python train.py --d_model=128 --n_head=2 --vocab_size=2048 --norm="rmsnorm" --norm_eps=1e-06 --tie_embeddings=true --parallel_block=false --lr_mult_o=0.949 --lr_head=0.00745 --warmup_steps=200 --train_tokens=144100000 --dataset="wikipedia_en"
Each number is 500 + 50 x the weight over its row's rms, rounded and kept within 0 to 999. Layers, rows and columns count from 0. Numbers have three digits each. The size before them is the row's rms in percent of the matrix's.

# layer 5 MLP up, 192x128, rms 0.0787, rows 14-30, columns 0-127
099:462476477516502553437558437540577532477588584464454544510507492510592494421339510421525441532606584488491604502554472503492430475487520476439507539490468429465423516486430469531530422502571473561436526418478493454407490507538462557563483504543532467526542438441470547500491589467527492532441534605504518573467555432477461514458450535474572526434560528493501608439532451500440447524492
103:525547415467502522558536509549423447571537514541573516522561464462508539420449528539519554436528540494446417441517511563539528588530564388546489479538479558442607447633556444537513493449502625505436508499498493486443539527473494525541514595429539426453507546441566565488549500478587533513447593431426528444467505563542500444496552517541558479513522519472528605566515436528556522512536
101:486472481464628428538477486505428467539447462406451532492575603450486507469483450430457575461416537508523521505581471498426503442496505488526447391412496440472483521518421551553588571519516458542487431531507470507434565488424496557509517426563522503506499520611388562514465505505424445518529506458467426478485505485494410486497493502501494531549524513534530480453436554422484394599387
099:523477467472404485497513578546497456520399599514487526609494525479500491597449564525487510523516501524548481547570429466597496477505499572494384449472511469461447512468583484440541435442484550591474512425449528511537502539542450468493526512617451498507518538480464561477541512550483506531578600510492415418464491472542348483510406470484444568452598531557456477491509564595516499552509
108:440427474519423569459516604500513505471529466460489505514466531490501565512404534528553416535482504388444411441512541550474533497529540493505456530607440537525455567462480577564399489496573499504530475500515527443409477574531487505491513453412455438490560587483496417560527547484429415452472566487528390503558581619462496524494549475482505519494412509541476501550556444495503543490369
106:589540463459536521462492566546530460454403357427548522412522554614544496421512494535523501537473476469571466493513549585513508439547469423542503512492440489431593483454489492548498442495493559496497575537537554554416497492564478487517523562514498535436432471478541557469495523563601544499474461481599459558535560505476492466522490531564525534601499577428436385602546477552519484424492
096:483473461466520368551554535490620482487488536480495538577487403582469499485510446479497572526477537474491498471518578389563494535460544428515449526492525328543468481402494424531547501443501551470559497463477460471574424529507532419490483491431512496481492477573527570469495405454510507491381493508467505406552551539563546478558479438524467557440474552497501596537400521477486522474431
104:582491464502578488500481533425534492549462539451530375479502480520566514545525512525513539492484447475585479494486518520537505467493493547500549510490452592425491405597559432482523405453526468402536475493529508480421549554588491461536528609552455547452534539518478460544515568468571503495436453508514566566493494462444552558601580504548464620534439579536489447484458550495673476489509
102:585477500425475462530541459520456574487439421476535510386544411536464450524589532558436471439411551424483536471533489573515520474507439590481487391435522627534451478461503425552566516482476537423510381488450510412477481506423499479494560496515547504385375463569490471551456546503521460507503441492525566570490465476463499482494504499503445467456543564532459450439525533469559527456558
090:473523464588525529519543491482537594515464521455558681488561517450384570472453545508543475434546463465453526505481587500421508503595415470452503525507593466419456492446489563454462556474580599551550415448510491504592462466480506528583471484500487476526464560463539425430556478522461506508498493499450422585516470499544537494531470522424424468568435525504513442454484487457541535418568
107:504558528601563521468556484503509543529568461479510454409451496509498550604487531543570541509545420470508555530537537509478472559479492449491509527580468511596398530394444447467370533488461531404444449447484495476525438591493505568377514627497492635506567396548446526486508526525494456521464492507475565517453444541465493521489496462627473450457544466498472490455491501525491507553530
093:414504542474513480510548460481554534465496545496513449443533451481453558430515505492351471501523480525488570622439507565576512461549529531578439491424535509442545476498634417461451471473490456593627503488412538477547539520567516488483546460461528463501505533417449466488469504530518557476466553477483527464550586547530623522441361492533510462554470416468531525486476481512473519398526
111:449491468485455515476464492546540555476524493506509471494449456527474499514546512493448521511390498458579490520576603505552524446524555493533368492505471482425450635535518411499485491492584522458550506465546510523425622500533445464436556534520546437607483456587432537497400401575481515488495518562492495583447497580499600557539504481453576457576509594460467426440449498517541495544515
106:473466510516444493518494481404500492495514531578571535441424444456443572547442373545440426472467576511486504532502524544455495535429448496484469481502355497536503448494628496475563486512566503501522509482507540436412534469435516512496487558465434519485473449533604539529538507433570481430613504581459551466465500477475466379421497459402494476456475459387555565455512546565535492493480
095:444537484594437506430464425550466428493372458425506495495572396492505489505558533546516465518540551449402481466482506486543450558417461507484498561420554452557508509418567471423556487480539483373533557553486429469477472478522520558483577498484458414462507573492467557610462418423597582529473491447449455558473549479542489476462488495517477574484507547474556523384444506494513484498467
099:493495473557474559500459492520553399533437509453565423470426488495478507549554569474486487564454541479463512403544508408524590457463533538497524514425480427492450551467491588481483568446532455547513515473518537595498591486521589480503586517507458493528474305454546518511512587460487553450467465427562493569491482552517405421560485423426475507569419531541510472526515541557448496507428
104:502425520521431547472522528488536567489516421576578486466467483466365510474487464506537528417517616441550538523551501503521500522395529624468527460544535486439464488467419458599503499449524549393455581398497441506470519492526530493448582478525511497545433475403544443412511466596452440562511489507389490471476471518493493493472473599504421596465539446502502448549552486531520535457505
# layer 5 MLP down (transposed), 192x128, rms 0.08, rows 14-30, columns 0-127
094:562483500482507494489552512511432426497463365501523504507505385461495499488503497480474534553535539499562407468449554547597589507540496552543523516515496610479515411430561517459553490403537474474492503429488383525533493431475483463320471447457515523461476514529489440559542445571446470480567355494547502453465469555463505394427519494521501508568529465526467434497449563505543535504496
109:436535506552581486461529461505503461472504531530564585470556517468438548546472585491487614594553526549469427442522425448538461494470592469486519582514460455499560534538444472557634463574531519452471526483508509487505441521461511447464467556472438461539463477497561522492498569551521511345453612500549431568458564545540502486501518508529478439413472553490480616541533480545425513554596
093:520527534540391495413565432554482552539440481444553567476520541432570508538544495438499460442478424536548523582417492435502495494479483543493483460444449577506479460531401526513627399482502407477544561440497487553398559521412426447468455518466413520451427467476498488555535563518508500440574521499558467492629534487541578549446555500455548454482454510497506574494498555585490473499497
100:443531457527540546481442430518546514469469528445464453580499542515432476520525408547521587466434515513515503406475504400504567523545456486448448469416507438468489510489523477532518563547475429445605519560551517491619490400548456534457501560450455396528571493512592508417484503523444564526399505560543514487558452571570420473459468555420437483551549484553434517508494575458525598474475
107:537482563498489477461487509539449412514489442413500521582408589532463577523496608467525488420517493512439488509512536557516557538523461439593507510480584554595546622474517546524467493451469538450476465486446546491401549566538466551536582476493514513517556478413486492505505524424412489518471570415493485623454535565472523462565547537467494505554416492480533491490630506486403556498579
102:441466487458524510569599449470525491500495497414427513452450532556534502444491423546511570496374514537492512572540453542506545417454544481397574483533407451606497466519582517433396484603491495477566600547527511494538477487575492498447505529541553424405504429530490497547463465487509493427511533495385458621513517471452442464518527551563524507493451474442508422497458431500469495431473
102:450450567543500517518530430436516532530567574510490516473577524522518498567465544493527450590453517552483544469555437492469483563425512450521513358436436464587485503489448474552507501609523465558499473575527511512547435494502484436497573583579423422491463522500440455467518490495548510492546485462502548430420516576577468564564490400476562512528541577499392552492528613453581571565521
105:466372421454546433513551488495556384601513495388505471517494447485526427562511612460488588453474511486526529513511486516409552474437476544623533598507514466523567471441517652473425484517502425517510520577491516524533581440461463462436439484493485541476548543541432536573498514447473412531490550526532556528460571497507472501491554476451502534458421480464521548497563527561466522507564
105:498482372390431471572504515545413512497441501512515434514563561531506469498559524449495493464426508473404513583483474435499505450429508630560516519455457543489489518575518553506429455516510513544457411475332418499462496508573460517472406493499541548446561520388521505527458539521541465540506443513501504524486471532520456518501441458504439567483583513491526461448459592445559486381471
087:539511465518509511547439496515510502609592475441441439483494485498576433583595519441551503541436511412550577504517455573541542595475608563483487493499464508520537497581475490567510581593411485470523541515512580454498497511520511529518549565562508465484496485549500664541508556389543485436488570493498474534550600439512504487487561526491558594501459534519522572538570458546459498490593
104:486528557545410473500473543506528540476504439485443500467473499402461445532429498507514484496535536481563534566546471552537493514405480492453435488543463458482545492517472517532494469421466485552554444429522495457395555573422528430417533542426550489570508512537438590509546434505556498498522356488494522430661479473568458484446507552462571530410446505552512573533449375455534482465426
099:409504484523619423509507479408435468408488407490427468526543504562460548538491631515523467493447531605473464515454418490573554539472545467523466522545523537448497460534528562555492529512468590535478469519499496545450500461599460523516478447397501526537397587478452530548542473600486453506493498429521541460575534458456599509443536426591545501492486543498530447562472481454448579564465
110:444491563519495515538450559500547504556482522525496530532378532448513576610506608494550422562470490462540430448527503489557504514521402513488499483495531433471525483541453511531527543516388449448489490563444447540485498341612527506436512514515535519552484520522531573519607405480479541397541617482570467492518459556485490509463472490593577514482518492424458441493605500461495521526571
101:503558551488529487493516498540457442507374530513508485530456595483505587615530427466454521549427490520412504574501560483505402490504579512496578487542461590454488514466537399494477479570417503468463495559456581492547608599468524524458559528469501559579571417465464506420548566558454532553559484524442522531467557534479574600519485518498510552443474565502547498516470560445430467531573
096:501460630481567526467527479487591508445597496502420509558464531525534604449474476495419497451472389542528581543532534490437514557547493447541369570499524561440430515502549462553493473543512630547470496544499470458537519536507496474505440508474459477436440549438461381455554461554504548421475507532503515446575476574518583443496492516537530554489424458471470523519587446409523494570520
106:509436573541461547541476477457518485485545617521473430578555457478501437522516463463387481523424550539473553506602522410468434448570394528487535568506477628570437544447493503505457563452449523525527490393441458557580473484501535424490459463533395521471443579475453475457628493486476534436471461481462516479460584529447607483443476534501561456556471475474479541513502513501520444508494
106:404529484512503538473456521488442572445487432480491524425510500533469523538441523426443539567465611509583558572562409492473563591450537465497537486504461431499518449421499509554581529525405522419573468462572449411462431479507501560494474427569499452537455463500516463456566529629518463500565513601447513499499427473532422514567521524495438449483515444439431510549421537494547547502418
# layer 5 MLP gate, 192x128, rms 0.0819, rows 15-31, columns 0-127
094:474432429538504450469597540529418545549590526625444515612448457486469410518442518505453508475438460571584520530487508460438516480542465522524544549417482427525538589566514583499539486479524509497392422473492406515523522469472528484494557454520576466474448525461524457502592559478567499436405469563504526481580576470512546519564481535458540582428499471566480552443482466505448506514599
096:519500445465553454461555528524514501476500528503519598492473453546430439488526590462471543486526479534550574485593503483542462481451463610502462439523481414470516575428548506499409452525568482500480463578534543418467552600492564510486402519451501540643532507483523436472514586471545507474424488428457598548475572530539471406465483447484465520450560471419550450475428476407436535587497
099:618451520584585469518528534531451412522445386542490450535517493394459433398425502534496562513563465529572485466445444571412486482408495500481531502529463534464577467559508401509474516532462483544488508507546557386519559585520477492513457520534532487535523398395488553490546543507578593426396508541555485555495415502498550444497433507564549532479498493458502547512494565504478531495519
108:449559490639512493501487530506446509438417484451566464513605531422516506486550490475550569485519566497544522466444400485576579552453482463523507445504501485586534510533508400565596525454511477548496541515429488557555582454530486447519524460500576452472575389452456459445547499421468449481423448525525500478485425526469457481491480477458386580482544563553533459461526606593526470553534
100:436535395472513459502495538561452452440484432447584568512417411487498480498432589530468440576541482504420482536468533572481521461434529507476481490575513490539539527562507514576533446461434590530594437645420525526525494472471489517590408489470484601482524448515473424462551500452461476500533618458424518528457524498476516475468436509429560512566419502536449478500459472449416435497484
105:505483534568516513457537457499532580467518578487507489521593480475473520543492367457416439472490541494542447533480459545489478549487476534504592400499514403525614497480548478551509523562601509495529425485458510473448475526495523442567550500474515482485510505496551545520447556515567530590416533447514481361496458484492427443429606456427549509428477560419495497404561577419475545516413
098:451456540517510505457477408502476450519470542535451456550555539570627467459516566443449505570450466485395545546413487526550413536470414479548377536501434529473554526491486496579410447522449509453480506534536601474486547488473491472587481471518524460577457478576452544497504598485409560541567490466534440649515509494557512490542467512482578519528510522541465463567563444446432546456482
106:484474580481462501400461443491509513521459507496492524506549414589516469592411524484473506469543436443499434544559460546513510652585486525534496519534455453541452504517546513603461549437491523486485499495479532512520540480470467513570506399604507552505518549602519531625534422451433540417516518433570433525542425542503538462536465488587616466543474488409527500527476448542452582458511
094:473509480543441470501476425499429527547486447460462576540481439474485489540556512625450481525461545407552565408553387487506516498523568505527495499494487530498592526575398555396540562493568536511491513489422507477575436646450485526524519496472496467477436583465519516524455476386520534445480524454505505563526571416541460454535506399538481520582505392479547524467547421467532489440520
107:597453526495622547390467507480478520499549509597448550470503452472496515418465403491561484483545536519497558569510539541525560486451523543504515494536529449516389425527544447563539457465508480383545479444564419527500447572458543545561578539467535523542521601481409497460532439464428575428404535498492446482555474526398440469431533420533462541467487477483516536465448544497427486453536
098:503492513520411565516585459422536512523506517480494507442480508466433449461489578529492491477605455484576592503479507481475534450536448523458491458453517567566467585431405474508486455457514414475487505649463494381557551450520494499500460489452510518513471527553463615535475505648472454555468519524516500494598515471549518356560464476504621459421502544508529462445547473531463443484482
100:477592518458457413341412474506465512497463497601513412474571487446452509540400457511436522538557556588507489613522515459537459517546527424433514596481478507504608613492512436458511509487504583450476529512487486411533483500486497492469469517483405549505496482512550447520487536559462436550470504498446534540453590467578570506531484534489446514431537515521406632513522464547503515535498
101:528481556501503509416550476564451457544466516491541397459455376510574502458532437445464509542520487412509483540533516509438499450475385519529442530518494478419462569509465530548512428514439506556526446460539425542402403483457540464641397495507409431523518478547536425475458522458548563550526536554530468426503472414490500575434446504447439400479527526536407459475492550507513548506472
096:522449548487431508513389456588498544510519472511487490482469514450560520448595454532455485488520498472537578532462499517490457554415452453604613544583569496483427541405591538483516493527515463507554504484478504480456392535583441433458508549472575540527526536546556452524464451617475580545533373566513490512509510488527532530525501454599512490519477473554485522405607463518502502427602
112:475466455477495493474471507519450461517482484494447601491523462453524460419549526530500452483484513482441559506493528435439534421512507486499590518502434532466544528551596578432457531495637460438428463540454372509521412522569549481527539547446521479606417558552626515479429475402467456441487467491499499564522451482584429557474438564434533503492544503472506637453491515455540522434511
103:396500523479516587460403488531492465561501527392431496512526446506564553574519518400526526570378516429419442415522599503468536549532441395449495455448495415488571489482528436563513466509552478454444527469529527491517485473545452408515566523444543518448447567468628544507429537514506560415484512527585466420450475435546454529474408464545526477519472458484531488520508498534485548536488
092:438547470552495490570553580559419454491501442488597543550502499392651427543532577444461452583481464497490478476517467473487499496555487512486507426548445462588557480485525480512529478526539476478595519560522481527563573468502548599514560465533423548589458409515554489511518426581452435542549604423419567520568509503506448556534492407495523429542518557511537550501473472529521513438505